python train.py --num_attention_heads=3 --init="normal" --init_std_o=0.00796 --learning_rate=0.00142 --beta2=0.98 --decay_fraction=0.274 --max_seq_len=2048 --max_steps=4236
Each number is 200 + 20 x the weight over its row's rms, rounded and kept within 0 to 999. Layers, rows and columns count from 0. The size before them is the row's rms in percent of the matrix's.

# down: layer 4 MLP down (transposed), 1024x256, rms 0.0539, rows 360-459, columns 64-95
# up: layer 4 MLP up, 1024x256, rms 0.0617, rows 361-460, columns 64-95
down360,123,187,182,225,219,191,183,215,203,224,204,220,193,219,209,197,178,201,219,182,190,178,171,233,181,206,165,169,208,261,201,210,190
up361,115,174,200,185,219,182,174,233,210,215,178,192,219,182,208,198,191,219,159,184,208,183,181,203,180,220,198,191,194,203,142,190,247
down361,112,216,193,200,211,185,191,229,206,229,180,189,199,203,226,222,206,222,200,172,224,187,169,215,219,203,198,204,180,218,205,194,225
up362,104,212,172,188,198,165,214,246,226,181,218,171,195,201,182,194,203,200,218,185,204,213,217,194,191,232,174,179,214,202,186,194,199
down362,103,198,200,173,181,224,206,215,202,186,232,205,193,208,191,233,230,188,170,193,199,194,183,187,189,199,197,194,214,215,212,177,180
up363,097,179,205,193,191,198,216,202,202,177,204,231,200,144,223,189,199,212,196,212,207,202,185,212,203,222,193,184,210,232,163,170,233
down363,095,225,202,193,198,192,193,174,191,184,224,176,204,192,210,168,219,193,180,196,202,210,198,213,195,219,198,208,217,222,193,205,220
up364,107,204,186,223,207,170,213,237,205,171,201,220,178,190,208,195,188,217,217,186,211,232,207,189,181,206,222,171,193,202,216,231,217
down364,104,152,196,197,189,223,216,212,169,249,225,230,210,158,227,229,197,200,177,201,194,184,190,188,188,207,215,181,218,208,233,235,197
up365,105,202,180,210,212,217,177,208,209,195,202,179,197,183,233,196,185,187,187,187,200,180,193,184,171,192,211,195,241,188,191,189,216
down365,103,198,176,212,190,218,177,232,201,215,208,193,204,198,197,215,184,202,180,185,188,180,167,185,182,181,170,193,178,205,248,193,215
up366,109,176,185,191,185,193,198,206,181,192,208,215,179,177,189,190,175,203,207,198,195,184,221,181,227,233,219,159,208,185,229,238,198
down366,106,189,188,223,165,193,185,182,174,227,184,236,177,167,229,231,184,211,219,220,211,175,220,182,258,193,207,174,170,207,243,219,182
up367,095,177,200,186,221,183,180,192,231,204,180,216,210,222,194,214,193,159,208,240,159,205,169,206,219,201,215,189,199,230,181,214,211
down367,099,227,197,189,214,208,221,226,211,200,178,166,211,214,202,204,187,210,170,206,207,156,217,225,209,204,212,201,213,201,199,181,218
up368,110,155,185,172,190,193,163,209,203,188,219,214,224,197,204,214,213,188,207,172,203,182,216,177,219,236,195,203,229,177,187,187,231
down368,113,180,234,183,195,215,207,183,172,184,187,208,198,211,216,215,191,172,220,207,212,210,217,201,227,245,180,200,239,182,221,167,216
up369,115,208,187,215,181,207,212,193,209,183,207,149,222,188,184,193,202,203,208,213,186,176,196,173,209,238,206,194,231,184,221,172,169
down369,118,224,213,213,207,204,216,204,206,241,192,198,218,201,175,207,185,243,155,193,190,197,194,184,194,184,178,186,224,179,199,193,201
up370,096,176,207,216,173,175,207,235,210,188,186,193,183,205,198,184,175,200,191,176,211,204,225,177,194,201,212,179,237,190,194,234,170
down370,090,202,185,151,172,209,191,203,204,261,189,256,202,167,205,230,207,184,192,203,206,211,223,152,184,187,178,149,209,206,194,184,214
up371,089,218,207,196,212,184,193,219,209,180,180,226,202,175,196,197,175,203,188,182,206,195,227,165,205,219,223,174,205,223,221,179,226
down371,095,193,226,209,204,218,183,183,213,183,181,203,189,206,191,228,199,203,235,183,232,197,170,231,218,178,220,188,172,197,187,216,157
up372,099,183,194,209,180,225,172,216,237,164,180,215,199,216,192,228,204,181,194,197,202,181,210,160,238,191,228,178,212,206,178,196,201
down372,099,228,180,191,230,213,249,199,208,225,219,227,210,167,177,205,185,190,202,211,194,199,219,221,226,214,174,216,210,188,201,183,203
up373,102,217,175,186,215,214,201,194,188,179,194,190,180,202,184,234,171,171,204,197,204,190,177,167,217,209,235,186,203,191,197,175,209
down373,101,184,244,208,180,211,222,196,195,212,179,219,176,202,222,171,202,206,210,182,193,181,225,224,206,188,204,175,162,185,170,241,222
up374,113,223,213,179,223,196,203,174,202,201,189,191,211,229,230,191,179,181,206,236,210,217,214,214,210,183,199,173,196,211,191,228,207
down374,111,244,201,200,234,206,211,203,199,208,186,187,194,223,225,221,185,219,201,181,179,208,212,192,177,199,187,233,203,205,220,182,217
up375,098,207,222,179,200,182,185,196,207,167,198,212,173,212,209,172,204,225,191,198,188,193,194,216,214,217,225,200,175,222,152,214,186
down375,095,192,229,199,186,183,189,192,183,189,202,241,194,212,159,180,187,208,188,177,196,208,189,175,200,177,179,207,171,212,215,210,191
up376,093,172,208,204,225,190,217,227,200,203,211,223,208,200,194,225,199,182,209,208,198,204,233,205,208,220,204,205,205,197,151,194,187
down376,089,166,192,184,182,214,216,179,201,205,212,140,198,183,207,208,178,211,194,209,202,176,192,238,207,188,169,215,181,187,194,216,178
up377,099,190,191,163,185,188,219,191,210,174,181,202,196,170,166,172,150,189,168,163,193,251,220,213,219,188,168,176,177,190,153,179,190
down377,098,227,220,228,207,205,243,171,223,180,198,228,219,167,190,224,226,182,193,187,191,217,216,211,214,221,203,162,220,205,179,221,203
up378,101,176,217,182,225,194,221,196,210,194,226,193,226,228,206,225,230,196,232,220,186,185,175,180,178,192,186,151,210,186,205,209,183
down378,102,205,225,202,222,197,233,190,203,202,186,185,165,216,211,255,233,205,205,208,218,152,209,203,178,194,207,186,222,195,212,189,201
up379,082,223,204,186,204,207,185,200,199,192,211,233,164,200,163,193,239,176,190,195,204,210,200,202,212,204,217,181,179,166,217,220,215
down379,091,152,229,187,226,225,176,212,193,192,155,183,187,197,208,189,229,221,194,220,237,218,170,198,167,216,211,174,192,193,171,191,209
up380,099,198,205,165,203,169,217,218,226,188,221,200,235,202,180,192,222,198,199,196,215,193,193,193,195,212,217,215,210,200,204,204,223
down380,097,201,222,191,181,183,257,217,183,190,190,198,203,193,190,199,224,213,217,176,197,183,200,196,207,201,190,206,168,227,202,207,186
up381,105,153,165,171,216,211,173,194,185,207,222,231,187,180,191,204,189,189,181,184,191,207,207,197,166,234,205,209,230,199,189,179,177
down381,105,259,223,207,210,175,189,177,204,230,203,188,162,216,212,186,199,210,216,121,212,190,226,235,215,198,194,214,185,200,183,217,227
up382,107,198,199,197,175,229,211,209,211,190,185,199,225,192,241,230,187,196,222,212,200,200,220,192,169,204,226,176,190,184,190,178,193
down382,105,236,210,207,224,237,215,181,211,199,144,225,205,237,231,199,246,228,230,200,223,182,224,223,197,178,195,195,200,205,258,176,227
up383,098,165,214,186,175,143,213,197,195,168,216,195,199,202,209,200,192,174,204,181,191,188,210,234,227,190,184,206,211,231,146,194,249
down383,100,187,205,187,224,192,223,222,221,215,211,203,234,193,179,220,208,192,179,177,205,197,202,200,211,204,207,235,190,225,211,147,203
up384,102,198,191,166,246,204,241,225,212,178,205,150,213,219,194,198,196,229,191,197,190,166,195,199,197,197,239,179,225,202,174,221,206
down384,099,197,183,197,238,192,234,223,199,170,197,174,210,191,198,184,196,154,193,178,207,205,201,197,185,217,228,155,193,187,235,204,153
up385,094,172,177,216,179,168,169,210,226,180,202,175,206,194,197,201,209,171,183,234,184,206,174,158,231,168,185,192,221,201,215,187,229
down385,097,214,194,211,180,204,201,184,217,196,184,208,182,223,189,214,178,214,186,175,230,208,200,211,186,191,227,184,163,188,236,214,174
up386,074,172,182,184,238,212,172,219,209,218,195,193,201,182,226,162,178,195,198,192,171,223,206,225,188,186,172,201,188,222,200,226,161
down386,072,230,178,225,212,200,178,201,190,188,183,195,163,187,191,187,204,215,204,234,216,196,199,188,189,212,210,179,192,192,196,228,208
up387,100,208,168,191,191,221,211,207,212,209,183,197,176,221,196,225,185,189,239,205,196,198,182,175,182,209,201,180,213,232,210,223,220
down387,098,219,221,189,209,203,227,187,236,195,176,147,212,207,183,202,226,195,191,194,218,182,186,190,178,178,151,158,214,178,206,207,203
up388,089,227,166,190,212,208,214,220,188,207,183,212,184,196,188,157,190,189,247,167,196,237,221,179,202,216,193,191,177,208,185,212,206
down388,083,196,209,196,215,212,222,207,242,224,195,168,187,174,193,226,226,203,192,223,216,197,232,189,193,185,200,206,218,201,205,187,195
up389,113,186,201,207,255,201,206,234,204,174,189,221,194,192,201,206,198,190,205,242,190,241,206,172,255,235,218,184,196,197,194,193,218
down389,109,183,187,195,168,225,180,183,223,185,193,241,202,181,190,203,240,229,199,223,180,220,188,199,167,168,208,213,187,198,186,225,230
up390,100,186,169,194,202,179,187,202,201,193,225,190,221,198,181,175,189,205,186,216,223,229,206,176,153,200,192,180,226,181,198,225,182
down390,101,196,225,241,204,180,176,207,197,220,188,217,211,189,189,197,194,194,201,222,178,198,190,196,147,183,154,209,228,204,206,209,203
up391,098,213,170,187,214,193,202,210,181,197,204,204,229,173,212,172,236,188,214,191,195,193,235,190,224,234,230,208,196,208,232,179,196
down391,100,190,216,214,177,222,155,230,197,182,207,217,191,185,201,191,218,225,179,180,197,181,224,185,185,190,196,197,205,199,177,168,224
up392,101,197,178,172,216,167,234,197,188,157,200,153,210,190,191,211,185,191,207,173,206,205,201,187,206,227,205,179,230,191,193,224,207
down392,101,255,221,200,203,224,208,179,203,225,221,191,183,182,219,208,225,174,236,185,207,206,215,222,217,209,189,232,167,222,185,236,192
up393,096,174,191,159,230,207,207,197,199,207,200,191,215,203,212,194,186,178,205,183,200,203,200,192,163,238,175,194,195,193,195,216,207
down393,099,193,207,201,201,197,225,149,212,196,192,182,204,210,221,216,197,178,195,190,227,183,173,224,203,226,216,183,195,189,197,195,181
up394,120,202,178,204,203,170,209,210,209,186,206,171,198,161,189,201,212,227,191,216,170,215,220,175,198,191,196,185,194,185,190,212,195
down394,114,191,175,192,189,214,179,199,164,204,215,176,187,185,215,180,173,198,206,213,188,183,186,206,240,178,180,218,196,193,213,187,196
up395,102,187,177,187,243,189,222,203,201,182,179,218,196,192,186,197,198,185,165,197,173,240,207,221,195,219,193,158,191,139,194,225,185
down395,104,207,174,177,217,239,216,205,203,186,176,174,204,221,191,211,193,206,171,216,195,201,176,216,213,196,212,168,196,197,218,241,215
up396,101,194,152,215,196,210,222,221,189,183,225,188,184,222,207,197,175,183,174,220,195,211,192,195,185,201,189,194,186,195,183,211,176
down396,098,167,195,200,167,223,199,221,202,205,198,246,153,196,176,232,197,194,232,243,211,178,165,194,196,205,186,192,182,190,193,208,227
up397,097,181,217,257,211,188,184,193,200,179,202,207,197,191,214,191,206,195,197,213,200,219,194,224,202,236,165,174,230,241,221,182,206
down397,096,185,219,204,214,201,196,154,175,223,218,172,190,206,234,230,227,217,153,197,200,170,204,213,143,219,189,222,192,230,227,165,225
up398,095,174,202,239,208,167,226,199,224,168,221,155,218,191,215,207,191,213,195,213,187,224,185,207,176,196,221,181,250,172,201,220,196
down398,094,201,197,186,189,191,206,172,189,194,168,174,197,182,195,224,214,210,212,224,194,200,222,217,213,192,196,189,166,214,203,205,218
up399,097,157,186,203,210,197,163,216,175,204,205,201,206,190,187,214,173,204,201,186,203,186,244,212,250,216,179,208,203,212,216,158,209
down399,099,229,199,216,204,224,196,186,200,220,194,178,213,191,203,208,184,229,209,181,206,180,235,199,199,147,242,231,176,235,197,193,193
up400,090,233,196,194,212,202,201,191,203,150,160,187,229,189,208,205,185,185,192,177,209,198,192,233,235,195,222,216,195,208,171,194,201
down400,088,199,219,195,196,238,195,205,229,201,232,202,209,190,168,184,190,192,185,169,199,224,156,212,197,207,253,225,177,229,237,240,189
up401,095,205,157,206,203,204,193,233,202,215,207,223,220,194,210,223,182,214,190,170,192,190,180,185,202,215,214,200,220,228,199,200,227
down401,097,171,182,199,174,186,190,180,209,213,218,192,224,177,139,203,193,201,206,234,195,204,209,175,197,176,201,188,200,163,183,235,209
up402,102,174,209,177,220,165,199,198,205,189,162,217,175,175,195,224,213,199,195,215,197,202,196,217,161,209,188,198,196,183,174,221,174
down402,103,190,242,178,179,185,197,173,226,237,207,196,189,190,194,205,222,224,194,241,211,200,211,180,165,209,193,171,171,202,203,169,224
up403,091,157,184,153,187,212,200,212,219,173,223,192,208,206,223,195,164,177,188,216,176,187,214,220,179,196,164,202,218,214,212,185,198
down403,091,226,217,229,229,173,220,199,192,168,191,169,175,204,227,181,224,230,191,195,200,199,169,193,170,193,206,228,207,226,170,217,212
up404,102,196,159,181,197,208,193,173,216,184,237,191,214,206,169,223,198,198,200,195,196,197,187,216,198,188,211,187,184,218,234,169,234
down404,098,220,189,181,194,202,181,181,220,225,194,203,223,200,193,207,184,182,209,198,172,204,182,198,190,196,198,196,184,224,237,172,194
up405,091,176,164,202,210,193,205,208,187,201,183,227,190,189,209,191,183,155,213,224,159,208,217,185,205,223,229,160,190,209,197,190,192
down405,091,225,168,174,184,202,207,183,194,198,195,238,218,202,197,194,215,222,225,221,191,225,204,207,198,188,185,193,210,204,233,195,202
up406,100,161,188,230,182,219,156,217,196,214,193,173,218,216,220,205,186,188,229,168,186,203,229,197,208,216,214,198,201,236,179,208,203
down406,102,223,205,216,199,229,199,202,225,202,202,223,182,221,225,199,218,219,209,186,163,200,229,236,204,199,198,207,164,239,188,206,186
up407,109,190,180,205,246,174,204,201,163,205,210,199,215,186,230,234,189,177,182,190,173,183,214,213,208,228,175,201,210,194,217,187,185
down407,107,211,228,224,178,193,208,199,179,199,188,226,176,218,205,215,189,210,194,202,178,220,183,193,190,210,196,193,194,215,187,218,196
up408,094,204,151,205,226,203,201,201,196,185,216,149,205,205,197,242,186,214,184,186,201,208,204,185,189,176,230,189,228,199,153,217,184
down408,094,183,200,186,203,215,192,197,224,200,186,178,188,158,181,195,183,219,204,190,208,221,224,211,214,172,202,199,222,195,169,169,200
up409,098,183,179,175,185,160,192,212,184,183,224,199,200,178,206,189,204,198,180,206,198,209,186,197,221,212,213,147,204,180,210,207,230
down409,097,213,225,185,169,226,199,222,211,243,215,209,146,222,200,204,187,208,210,186,187,218,175,219,206,181,196,182,185,219,225,229,200
up410,100,210,173,195,223,153,170,173,190,230,207,192,204,206,209,171,206,153,239,192,199,213,204,177,186,186,167,205,219,193,175,205,204
down410,095,221,177,223,209,211,216,221,217,227,188,196,222,180,187,226,219,224,197,219,186,181,236,192,169,197,182,232,189,187,215,186,196
up411,092,194,166,204,183,166,194,222,217,212,226,195,226,199,195,197,193,188,173,227,184,192,234,190,181,220,173,201,233,167,214,193,248
down411,091,188,170,224,171,207,181,223,189,207,203,172,178,222,192,175,195,216,178,195,196,192,187,183,210,238,187,216,202,162,202,194,214
up412,101,156,207,195,180,219,201,170,220,192,224,195,182,220,210,224,177,179,221,196,201,181,186,167,213,186,230,200,200,187,168,229,229
down412,101,214,231,198,215,207,187,186,178,178,203,208,217,207,206,198,189,184,190,210,199,165,172,157,205,227,183,235,185,236,180,207,205
up413,094,199,199,209,210,226,198,263,232,198,204,171,214,196,195,216,197,172,191,223,171,166,176,154,181,205,232,197,237,220,221,199,199
down413,095,227,180,217,230,212,201,175,229,209,171,196,220,181,241,216,210,213,185,177,182,232,165,208,194,189,168,217,208,232,197,219,180
up414,102,146,201,168,194,195,154,193,183,192,214,227,215,188,208,193,210,156,184,200,175,198,195,177,196,210,212,177,210,151,228,214,188
down414,100,213,195,184,239,188,193,203,168,245,219,193,169,196,247,212,185,197,178,190,197,255,184,200,217,177,207,181,232,187,215,218,176
up415,101,170,197,225,221,192,213,202,185,173,210,201,221,167,185,221,221,202,207,253,208,193,220,198,195,199,184,168,212,191,165,219,198
down415,102,167,199,234,173,209,199,204,193,195,232,172,199,208,192,216,226,224,204,217,182,189,237,233,218,198,211,179,203,218,169,199,204
up416,095,154,184,189,200,127,204,223,176,176,175,179,191,187,212,212,218,235,214,198,191,201,192,228,222,208,214,191,221,189,166,203,208
down416,093,200,196,204,204,203,241,222,208,192,210,180,170,156,205,200,217,220,177,174,200,182,204,235,172,168,230,250,167,201,204,196,181
up417,116,210,201,172,198,223,191,191,202,188,166,197,193,196,251,184,192,229,228,204,157,183,212,189,192,188,214,188,206,209,171,211,198
down417,117,215,185,186,197,194,214,208,173,198,149,193,177,174,243,196,208,224,219,254,190,205,191,204,221,184,199,182,216,226,189,192,218
up418,101,187,177,187,183,212,213,194,178,162,206,200,185,186,198,206,158,180,224,227,198,218,231,193,231,206,222,179,185,239,170,189,212
down418,099,220,192,224,194,222,244,208,198,197,225,231,209,186,170,159,174,174,160,213,188,195,169,191,196,188,247,230,185,209,199,187,183
up419,102,191,191,217,215,180,182,251,220,218,171,203,203,198,156,177,188,180,197,221,208,182,181,182,230,175,215,212,231,172,216,176,196
down419,104,179,223,211,207,213,208,211,194,259,166,242,187,197,193,157,160,169,221,149,205,213,191,180,214,218,191,210,206,179,208,196,207
up420,113,202,173,181,193,220,201,182,194,206,202,230,242,197,182,210,171,197,168,235,193,195,223,201,181,231,226,190,197,162,210,215,203
down420,111,204,163,160,198,258,204,207,203,204,176,221,219,190,205,236,155,171,219,217,196,184,223,197,199,217,208,200,184,206,254,188,183
up421,100,175,184,189,200,218,191,205,215,198,200,163,198,193,246,200,158,186,190,204,195,189,219,226,213,209,205,187,216,218,174,201,197
down421,104,201,198,168,179,209,193,207,207,165,219,201,183,207,208,173,187,181,184,212,221,212,244,183,199,220,211,223,189,220,178,207,190
up422,108,203,186,170,205,180,168,229,172,183,209,185,214,223,200,201,181,190,203,184,187,176,231,198,206,230,185,171,202,197,178,197,231
down422,106,193,239,191,200,213,210,228,183,219,199,166,217,186,188,211,221,183,210,175,193,183,191,194,181,193,204,173,176,221,216,199,242
up423,096,177,210,210,218,183,153,232,227,180,194,196,231,171,212,187,203,205,235,195,186,208,175,170,235,258,173,195,180,212,201,214,216
down423,092,236,226,203,201,216,227,226,199,199,196,206,165,215,210,154,210,199,203,202,185,206,180,175,225,203,202,227,163,218,236,205,179
up424,115,215,176,183,218,192,164,216,193,199,212,189,206,225,228,230,184,194,225,199,196,170,202,198,206,222,210,186,241,194,204,199,226
down424,110,222,167,180,195,179,180,232,199,208,194,233,201,209,228,191,191,220,192,215,213,223,204,243,239,219,217,196,209,185,239,194,200
up425,100,170,164,191,214,200,177,206,235,213,180,208,206,204,181,209,182,197,216,169,185,184,214,147,224,208,206,161,192,226,189,233,181
down425,103,160,212,172,191,221,219,180,230,233,178,217,182,249,214,182,194,200,184,196,206,192,193,198,195,165,207,189,198,194,226,207,151
up426,121,159,199,204,191,204,197,193,227,159,180,196,184,204,206,199,205,180,207,194,213,175,204,215,202,187,189,188,219,192,203,192,223
down426,118,169,190,189,193,216,210,189,203,181,190,173,193,227,205,170,189,177,199,230,222,231,185,207,197,185,206,204,197,202,175,212,187
up427,092,204,205,224,188,203,196,223,230,177,236,163,197,179,168,214,171,238,173,209,219,209,215,219,181,197,217,202,215,207,185,211,201
down427,091,160,235,188,174,205,217,161,177,204,209,233,218,210,179,219,213,187,205,204,215,164,200,189,206,215,177,203,185,250,190,189,172
up428,097,210,175,165,207,221,180,197,200,175,201,200,200,190,246,194,188,198,202,189,208,190,206,184,231,193,198,180,201,212,247,183,224
down428,100,194,214,183,235,222,200,225,207,223,208,184,184,233,187,199,215,223,225,177,194,196,205,215,238,170,183,195,216,181,169,195,204
up429,088,177,202,212,205,175,184,212,171,192,189,190,244,156,193,193,230,178,211,198,163,184,167,204,174,191,192,202,202,191,168,184,210
down429,089,186,160,204,186,210,209,177,213,194,189,180,192,193,148,215,223,237,198,228,192,218,204,180,201,193,215,194,187,187,182,189,205
up430,091,201,209,213,235,206,171,217,206,152,188,220,191,212,207,202,210,227,219,207,193,218,207,197,169,197,182,197,184,179,183,220,171
down430,081,216,220,212,197,172,206,205,196,172,180,222,163,218,208,205,198,204,218,219,165,183,199,206,208,204,212,231,194,209,178,195,168
up431,100,233,184,176,244,193,192,238,173,203,164,171,220,162,169,201,234,199,211,208,207,223,204,190,237,220,195,161,174,215,224,212,196
down431,102,192,218,254,188,219,213,197,199,215,223,229,188,218,213,182,172,252,224,207,196,212,162,200,201,212,200,202,171,219,200,199,177
up432,094,187,196,185,166,212,180,228,213,184,214,189,196,178,226,220,176,202,185,185,201,175,195,197,200,187,154,194,222,225,214,186,231
down432,090,196,191,196,205,188,209,197,179,183,228,207,167,201,186,204,184,179,205,205,191,140,212,171,193,201,198,172,170,180,215,190,177
up433,101,213,202,216,200,209,200,219,181,178,163,205,218,207,195,198,175,188,215,183,196,210,206,182,223,215,220,205,186,251,188,193,202
down433,098,229,202,182,170,189,199,153,200,220,212,220,209,200,215,183,213,198,189,169,197,213,137,198,197,198,210,199,171,238,239,236,158
up434,110,165,172,168,219,169,188,199,182,191,220,200,208,218,189,180,198,185,181,201,196,187,201,195,208,245,189,199,233,196,177,170,202
down434,105,217,234,199,179,188,203,190,192,226,175,234,197,200,220,155,197,189,178,179,189,217,227,229,211,174,207,218,182,201,185,178,186
up435,095,166,207,204,204,173,185,196,219,209,172,230,222,193,195,185,172,215,213,207,187,196,217,208,184,249,180,205,207,183,187,199,232
down435,094,212,170,196,203,189,214,251,191,243,186,177,208,187,216,201,212,239,201,205,191,202,194,195,165,224,181,224,154,186,234,243,177
up436,099,174,206,201,210,171,195,196,163,186,190,201,178,195,207,202,186,196,227,217,198,192,193,231,225,206,207,174,178,225,182,180,204
down436,101,234,208,203,198,199,237,210,200,215,202,210,177,183,220,191,210,202,166,192,177,187,166,192,179,200,221,192,184,196,191,201,170
up437,090,192,171,204,220,184,166,235,207,181,187,176,222,184,199,204,190,188,177,209,200,205,233,218,161,186,192,177,239,174,212,160,205
down437,092,235,195,179,194,197,192,173,217,222,161,190,218,216,204,206,191,178,229,173,176,186,162,201,181,177,194,218,174,199,200,189,212
up438,105,193,199,250,208,167,198,215,182,200,184,206,214,197,198,182,208,182,169,229,197,197,209,166,183,235,219,173,200,198,199,218,204
down438,106,198,206,234,190,210,195,221,180,192,206,195,188,202,209,238,206,189,220,195,231,193,255,218,216,222,206,187,219,209,196,189,187
up439,107,181,199,210,263,153,182,203,199,221,195,226,201,195,190,188,197,184,185,208,187,188,230,180,218,226,229,198,205,208,217,206,197
down439,105,192,188,207,202,215,197,198,210,214,168,219,190,203,207,188,176,206,188,209,212,215,175,181,207,222,196,210,192,197,207,212,195
up440,100,214,188,201,178,237,200,213,217,210,240,196,177,184,212,154,189,185,226,217,170,196,165,159,239,184,218,199,217,192,185,195,212
down440,104,187,197,222,197,172,242,206,187,230,218,248,246,206,177,172,196,216,186,172,172,184,190,205,208,201,222,223,207,182,183,190,170
up441,109,167,203,187,211,170,180,225,217,208,180,217,216,200,203,198,209,181,197,200,198,226,192,194,213,177,191,168,177,177,176,200,200
down441,111,235,176,177,227,176,217,193,195,217,185,220,184,191,231,216,217,183,162,224,191,217,205,195,186,186,205,179,221,155,210,195,204
up442,092,168,212,202,205,185,221,268,190,169,233,207,199,178,232,192,182,202,163,207,178,217,174,204,167,238,223,176,193,164,239,187,199
down442,096,195,218,205,225,205,209,190,216,193,201,174,199,213,181,222,202,222,158,215,189,161,174,221,236,212,218,158,178,189,218,198,208
up443,105,201,168,203,191,231,239,200,179,206,232,175,210,228,207,189,190,175,221,223,183,217,233,205,224,207,197,196,226,180,181,184,210
down443,106,208,204,198,187,213,226,178,185,196,196,196,192,208,179,193,211,233,184,211,201,235,233,166,173,215,158,208,163,198,180,198,191
up444,109,186,175,185,197,207,185,212,231,208,231,184,233,177,177,183,205,189,180,182,190,177,234,222,221,190,171,216,197,215,167,217,197
down444,115,208,209,170,181,207,216,225,176,197,226,183,212,206,194,179,224,215,191,220,182,177,177,185,213,186,209,190,182,230,209,212,195
up445,098,187,202,179,211,220,205,203,216,202,231,224,214,172,191,210,197,215,195,219,185,179,183,179,167,222,220,211,205,215,159,203,203
down445,097,197,203,180,212,200,246,164,192,235,203,207,193,177,228,207,192,198,219,196,208,163,178,199,218,186,206,190,197,205,181,191,206
up446,106,205,129,194,227,186,223,169,199,218,173,209,230,194,216,196,172,157,214,224,176,204,225,182,191,226,197,194,207,174,175,162,211
down446,106,200,217,196,150,216,189,175,196,172,242,218,205,248,248,199,197,225,196,211,191,202,196,197,216,214,156,166,180,231,199,175,199
up447,098,207,136,225,170,223,185,190,190,192,239,184,186,209,209,171,192,151,186,236,179,227,221,193,192,199,205,185,222,187,214,221,219
down447,099,207,189,212,186,201,218,171,206,246,186,174,199,208,210,201,189,198,239,178,173,224,207,186,229,217,217,210,188,190,216,231,203
up448,104,207,223,197,207,125,188,205,218,215,202,196,198,171,238,171,184,197,197,204,210,212,182,233,179,222,187,204,180,231,135,225,213
down448,105,188,230,224,178,236,196,205,210,263,170,200,190,192,193,183,211,206,211,150,178,209,190,211,167,206,181,185,209,218,211,200,193
up449,101,220,187,183,241,194,210,184,205,196,194,197,192,202,217,183,196,200,220,186,181,186,218,214,244,214,195,192,190,190,211,203,195
down449,099,199,150,211,188,249,186,201,226,214,228,195,220,202,198,228,196,210,206,216,210,245,186,190,143,193,175,175,186,201,199,164,210
up450,105,185,196,209,241,189,202,206,198,149,192,201,225,225,156,231,197,192,211,181,192,182,207,212,197,181,175,200,220,187,205,171,182
down450,103,183,193,217,205,176,196,203,204,183,179,189,206,203,171,168,213,165,197,192,166,220,219,166,198,166,199,179,168,192,234,202,210
up451,098,199,184,178,215,173,183,249,166,168,195,181,211,208,226,164,200,159,222,176,224,175,206,227,214,195,206,194,211,204,205,198,207
down451,097,213,157,233,203,172,217,182,197,175,184,175,249,196,200,194,186,183,184,176,224,188,162,196,188,217,201,205,155,182,200,203,181
up452,096,184,188,192,233,223,226,213,200,185,204,174,185,205,140,233,210,181,179,176,207,191,230,207,212,241,208,193,221,209,179,180,174
down452,094,208,211,210,197,183,218,199,201,210,212,152,194,194,220,214,193,186,166,197,230,183,199,200,199,205,213,220,241,188,216,198,228
up453,093,185,195,156,179,202,177,181,198,192,198,206,224,214,191,231,163,202,163,190,194,202,226,206,192,231,212,201,223,155,175,198,192
down453,090,224,204,233,224,195,181,220,209,178,212,194,204,185,202,183,247,255,159,197,213,203,142,222,206,200,208,189,179,215,219,206,203
up454,101,174,171,187,187,147,185,225,219,211,151,147,170,184,198,206,174,180,147,164,186,176,226,221,203,195,209,194,213,227,201,206,199
down454,102,201,189,201,155,199,207,232,233,216,235,172,201,182,211,209,247,200,185,200,199,179,196,201,187,210,225,221,206,225,191,211,165
up455,074,185,189,211,238,211,173,214,189,173,215,189,233,215,211,210,209,184,200,174,180,218,213,183,252,219,199,179,184,222,211,201,201
down455,066,250,183,196,220,180,188,160,193,205,210,176,180,238,229,229,217,198,194,207,211,217,191,212,220,194,204,201,216,199,232,192,179
up456,102,208,211,221,234,174,198,236,165,189,214,204,220,173,210,202,202,195,238,220,195,184,221,184,181,221,220,190,193,175,157,197,210
down456,098,244,189,193,190,229,183,201,188,207,218,173,161,222,202,231,202,177,161,167,187,177,215,212,220,185,235,225,191,235,201,227,162
up457,104,198,199,162,242,198,157,211,204,205,186,169,203,178,204,215,213,199,162,220,197,168,192,217,215,184,219,203,192,205,172,178,214
down457,102,209,232,199,220,215,194,184,184,170,184,185,187,197,196,220,185,249,159,207,204,172,224,176,212,202,186,202,198,215,195,170,206
up458,107,197,213,182,216,193,192,210,220,181,196,173,211,149,174,176,213,197,212,235,195,199,210,199,177,180,202,208,177,180,198,254,175
down458,103,198,169,194,180,202,202,188,216,236,174,151,254,198,158,200,183,199,194,208,181,196,230,204,209,196,225,209,206,202,196,220,166
up459,099,180,187,190,197,149,175,197,166,168,227,211,220,211,226,205,193,203,184,192,200,178,242,180,231,228,190,178,202,202,212,205,240
down459,096,206,174,205,220,210,192,182,174,214,197,211,224,179,177,171,210,192,190,184,206,212,203,219,216,203,190,196,191,234,237,189,215
up460,099,187,192,208,197,177,233,244,203,197,222,210,232,200,158,189,187,171,210,221,175,172,196,197,210,183,222,212,206,198,228,203,212